Weights of a small GPT-style language model, trained from scratch on English Wikipedia.
Size: 16 layers, width 192, 3 heads of 64, MLP 768 tanh GELU, vocabulary 6539, 8.6M parameters.
Architecture: LayerNorm before each block, tied embeddings.
Each number is 128 + 32 x the weight over its row's rms, rounded and kept within 0 to 255. Layers, rows and columns count from 0. Numbers have three digits each. The size before them is the row's rms in percent of the matrix's.

# down: layer 6 MLP down (transposed), 768x192, rms 0.0534, rows 741-767, columns 0-95
# up: layer 6 MLP up, 768x192, rms 0.216, rows 742-767, columns 0-95
down741 108:130153143135148165174095171129161120087139176127149143083100072096117120108086177110173089075144103152171112119200169125142195098142135140069192143214124129106119116124194094136111132096210150188109143123140168184057077137128138143154179134159122050131138073119132086095109196156082149138
up742 099:104112147124143122132111102141160155151085105168139142110156100182102130147132114121090062125103133154191113087082130095125136155162102102113149088131171062128111129182108160098162083151099185158063168148097063136131134092125155110121184114188094125125133067085160149117116101102135096114
down742 111:136145124081082127118100034169095124105115135171131080155118103108144080192157112146119128171145149078143151166104149085167123139129084154175136113063130126142163121154165099160161096096045140163120106143149097158137137146174108075114155104131164132128093148191163123145116093158155151120
up743 099:153142065118146115090156199147147089123102132133185104182119112136165160145087126112118138103145113148100145106084084155116174144100106164144196136067134169145054143146118137174102146130129136089185088075100073117130138132109129075115088155149061086120147074144202157136165202132100152078
down743 097:162088136138137124123058119122129145137171153151080108127148134096196090137131172153121153163160099137090162139144107115107151124151053120130098109140143135097156155170105138177189080124120056097097148089145109170136157172152113090136175114169077130107139114092105180175151076097149087210
up744 107:155115106110130125152192136102140110136089071118135075124162161129150110138129107117112135153203125126145084106060119153134156110144105168052196129113094084087101091151107142105157108083150153140127093092107144158155098112128150124126140118099121139188144127164149131190107108117167145059
down744 115:094096079090150121179151088102137195174095155150147074157117103123104086116124166187183116159140164198174086062148168100130129139147112092120174119125110163136039182149098121175147141125185124146171128167119142170094105091133113092091158129153107115172105111138104110135113188101099118101
up745 102:172116136146114135116163196135154177134134178151108124115126150119128110143049142164134114139162138110086080096130076174096150115099161132097143156147105125158081155144159102133107078122146131143052185117055121131098105184085128073155111126138172142211162190152077118118119134117134086113
down745 096:089090127104160116085110083116122097186110126109103099171079163108139125183135131114122163146197172114102124108165105109169036076140123153134139085103142156135132151122148115089133144107059100116164089105171172148160175101141169141117102185142122122093197055100115161150175121163160121095
up746 089:118172133127119196158148119086166095160165125141130129116140157164174128138118124127184178168106153068130123121152116114157122069154132105108224134194112145056165158185127117114151100119129101110142144176099101092112090109146099150128181112148192108133068180123081071096103111111143193140
down746 090:128148146143140155138074148121156223053124118081125147065102134169144141105150075138140121177121166145147174156116174083131150114128137124124133115113176110120156075122138136158135112105064154174129090191163168111105155141135124089177107166102088142150191156137127065146148063113105085184
up747 090:185125131074107081111127147114129141107134098126192047116070201099176104163107144174210074200139137128195152132073103143142167138180116120134138128138152154128118142141122093164110151135095129173161159151114105109135109162106079107170129139146101167165168113163077145110124120110117124232
down747 090:162094125123118173147045134210159106130131103163142154139129067164165196191105105127140216106173147105151179178143138118112128106112082145085060141110163193087123101106143149105126149124158072147098140088117137172169173163093125133133133092150117148057097130146114102125109136114193131166
up748 109:158152110105149156087125171166117194169126139128152138114118156133141163191103113135109149162149160055193164084104126142130127110136174160113144070107156130103163140113089137149077095164164147097098065126084171085140132182128103105151144161057162083087170112119147088093099129165099164164
down748 107:107091136178154141154102173082122085125091130123118144104184100169091107164143066152045104106142122100130081165098111126131169113164107193136069098131188111122138119174161066123104126118115135109192143085110163144157100110098145096141178110114138110068107121137072132175133183147124106183
up749 108:156104165101185141124164126137145066138119156125123120152128175118102113113089157060068142140148128094136126088175117174186144128132201159135150142157110128122102160154132136139102091163145215044175124119138149093131130140107119144113156126097083137115114120114088113142073142103134144120
down749 113:064093142109124179114097101137101130119168160133082093179092123109143081196097157158176050109165113202111136127149177108133144138104092122169157107177103115095162149152113106121093121095106050103149141116106187127139116080195149164145155124130164138149141132109089133156109125071115130128
up750 102:104159180116136159126171110163087134197141117103120114178163086149125108142180123199099064121165160099093107110129133093106151107114159182119149069150186145111137125135061160123089152133174102117198117143122129166111112132075151127147167131166124149146072163154122162067150124073137191123
down750 094:130086094164105151114105167126192143100110117150134190109148125168170133112077119080080080117110121129174121069118127100139051141129055100196186152085167067134157154113124125154150147132137138162178130086142066114111142144145119088161089100105152117157100140124138173149126097143071096124
up751 095:141163146119112137173112103138095156135127135154146113064153159127138137128159065177147127169192102134158113089147073089120121144143112070148140119145125114119116182128127160093151106070087193048132144111155171097144089115098109157149151064132126145117108223143180074104142132091222110177
down751 090:154089198121135118118171142083062139200089135149136053175117183122094132113127134136135058102150108068165079161121124104158165162132100127179132102110110120103125174134125095176115143129121152162137172128122141117132082101134117095054082116113138112153121129236112087062110135099123138072
up752 105:129157110121121079215121123129139119129144141161141097099134200125177183205097126116134114132107162151176160132097161133138123086165098180042153170186160045116104106119094112141136150069142104113120169205141112126151154128086158164133119123107078126126128123099127099084103224144118142134
down752 116:111138105171106212167122098057081103156126120085168164121103099094143107167115142130097126161150150074155081160087104091106089140143092073133091178088107170121127142141106161140155094128146100102155165183163156120137068136134156104142111159094088100131143128139149118124118141190138137112
up753 102:155173115153103088174117166109121094126102094112165087088124148128084084195102090165075109071139147133159113085147058096152155048147151167096081141141078085134119154123122177098104157121119136118122148160107174135163101134157115125116146184146135138145122108071136124095089169151146175114
down753 102:110163162093186133158075155118139141143130156093168101106131086121139088126161187111115091178147157141159086074065110092159128088130112184136085121125179136187137125127134170135149103152110105123116086081049135124136098194153128100174147131131159135080131105118098204166147087171158154139
up754 105:116204142159138145112130127168133116136112141126138074138125140133158148118089123120184147155124119132106110139122118080118030162073088142089063180108145135133093200138175143060147143150083124103123122126113116135171107099147132115139169090128123087106145070123173135152130129147132168129
down754 100:107126170119134193161183129121157098110207160129111132100087073112102120122113087119076098116139095150107103170115118080137138131181166131118152114119172142142093119132100100116223136119177165075253117121125123141099126160127123161164131030114133152111107161171118169155103082113103104111
up755 068:151064069120101153108154128146102108166144070126149128123137120122155157113088149072136130150114164101154135136116123164134134170177103078150081112161143103133123144068154123172121138159108135114136182182138149138126135121132110074090089159094168159229137163146119122107135103129134157140
down755 076:134116160082060135172133144164011125077088128163092140152080122122134157139150109113120169135151093128092122130106136112120151157122122138155124133092119149160051095144115127137116200126081132129168138143125161126084105124116187138115119179110149193102067159159144135083112094128162156149
up756 096:181160084105084171114110167155103171142177133114184148103128103113127173118122135151142129156124107091159104073133166179062134104122220133091187130005093096175156140166157106161132119173159173123125122123117112103132086105148136188105173159134122100155077110123120107148137138155154085104
down756 095:108128097160109143160104159137118121178092135110138109143145128149084100131114181174143080162121097156073129176113145157087162129139175136133141138045135102121144130180198145095126135121201120099135147095123197115073112129112114082078173114145121158146137148091060115199069192143073149138
up757 098:108121147133093142127107059155119142148119096132120169129135180154122079118180132119130169145109179160188143153120127086114121122112087125161134078137188133096144103157096169097123084142109166146080119132124127190126136088162112097104171077139148085154110104142081140102137121161195113163
down757 089:150097158140166140138121138114134145162115156153111132196086120177129165182117173104132125124117107119087064160088136123111093184135096095108113144125114153208146113125121118100095142151113166150136137090152114151171141055137107138088101089175126170067133103132071117115136231111113163179
up758 110:124185121096136117114109086103143120118112182156104102115135077110136125093150149125136170210125167137120151154136141091113202126122176157150183082133139130113073149055130137130176077155135157085185143098127132099075082156126210128111197100084102102128088085183096112142106154153137179088
down758 104:168086156093082092166070090066182178034165163130112136143152143109142166123106118132126111142115078124119057162115099088151091127089170128160129178136107086077133172092184129158168070134106153140154137146170100133162103126159106152107153164127122182123099104083099193147048078111134090176
up759 098:116111133147087127117114137173146115198095159132121109120131155115103135135137099133100141117113093114209116152000107138125134118149211173123208176149092103147109056134105137112141089131213154107159142120076080124132081159134128091095146150117115142157107133102097138133103136104140116066
down759 093:109185132085156177118140122121118113118167118169168120121101130079115094158128141109107068153154128115166167110115129090119198063078124119157101127054185155143107158143149141157116141144073154150122129161140139121063235143111134145109189148122138098084175180120112139144124171128100206159
up760 113:114158093165138115138110093069111128117128112199115116132136155130134173134079093194146096134108100122103172119126081144182175046085102114152101065170098105063129129178129155151130103128155107173139101132153104149093148122161104155094103160100084186123144130104099121132136157144127165143
down760 110:174159121141123059158082148158076160113138120104157137081140131100203209083117134166169121078103095130104122099095129138111164099145055082117084151137204106161164137110116113109119138100152111208135135153118122090124183148199095079123143112110109128114164138082127145103098142138106082169
up761 117:129096110149156121071144082126201099118140159143129162119086206165049112158106119110112131137099131149150163124175138066166185113093160137081113107141129127129153085166101149098123117139114112062161131175132146161138088201088093183089167124197168137123130148170156120140110175112099106113
down761 118:140144137197156147131130184129133148116161161190095136142097142156109104085097195111098099136059076138085147124132188084150140062060150136194074183107140095113122083111098180145112154139119133153174108128137161112125042150110089100109055143097121150110091181106133150147130109118105107091
up762 123:112177129143075113144126213141123148139116131112159095125156083154151185134132103137166129110090142114110063139105100193106134107232104099086134149121097091132119118145127108085170083121089093205106123101150114091138139082082165098124112094120107152153135171158083125098102132137151105121
down762 132:138099135096150138113206097075104101045153081127135099145103176148120077129128138112093090154146109104156186091111120118143167123080148120194067145116150166079139086122129189198126159153138143059172134136146207141133118133179122131178127154106148125157114124124146101163123164073128170122
up763 102:154142159125108147101158093189083059134121120077195140065107172165131155135088123105106113172131127125163113103094121141149155131140132190191110113196150084149154154089154153135147074069114206097135131116168174130127083121110130156165091122112082114082172178111141116200119119128142075070
down763 093:111140133137130113133154194117068148134145117116051158103123087123121146108162158164173112134126149159127112121136138110147146144145098066128150133170161083140110133115100120143116136105109082122069102153160112135110139169131114146125168131142223131149075115134137126117098108158133085122
up764 137:163108137134118134076151179170111125154135105150158177072102113136122160073164127138138118109145146158099096155114092127142101114135143104106140123170188108165158152090106063062106126092125145137091151128148080105163089102066102104116113096119140147127155106043127142187147123188105093104
down764 149:134120130128133096139107108082132166134104140154088095147093171120131095148075166139098133127123112119148173074140169137150106131103151163140104123111099161127066068143120114114140131173158076162176090137141144130096158113159074136175126184156113105198121127182116117094133164108163167138
up765 108:125152120101147140140129135166129114214132137153138136151086162072162148109117141143153182139171101094098099104099170159064141091113104157029160123114132113167041146160181125147143108131152132127177086115094096115167127096139058123134114093159116169165149122160103135117133145136120170068
down765 112:141096140120146144181120130075116105173114127145166168148187133107141142097140119119100129122192126121128148092130185172084127135120112142063157151065104120166026114072128102191074140157146082159156047148152090127131124081102087109104104116116162122094128104187117133116156120148160146100
up766 110:120114171158134137160090114167115072117080144117076115092119125100086176134131171064169117115133141039132111134177163149141089099163141127154134150139108083094121128135122075162179136086143172106171113126132146091094173216066120200125108106120107150142106138118150131125145124124131167116
down766 109:145124116118195126122095121096086137131115142161106205168097084114147148159169124088104100160126107157131065168100135140128128128172113139112116136105179106133165189112053110126093137128121147079080180084135115144156144105147104152145142127167161092128125157107140143063152123145105154077
up767 073:142110134139138087061149179172140153137140102091103110094128081140142174122119192177119098062128137191124114100180130070131156108182164153176064130138073129128123136205118119109125189124163102119118172133128088138117103160108145144119165091063094159054045122103168096097138133159126159092
down767 069:117111105092152079146169084166103144124085171092142180164153172090156104115168143088099090112193075110051082121130139122077110099088130119129157079116095106152144105079137147159140088085162154153105108051120160160125114120121140138186075156144182157100095178143123122107060126162109134102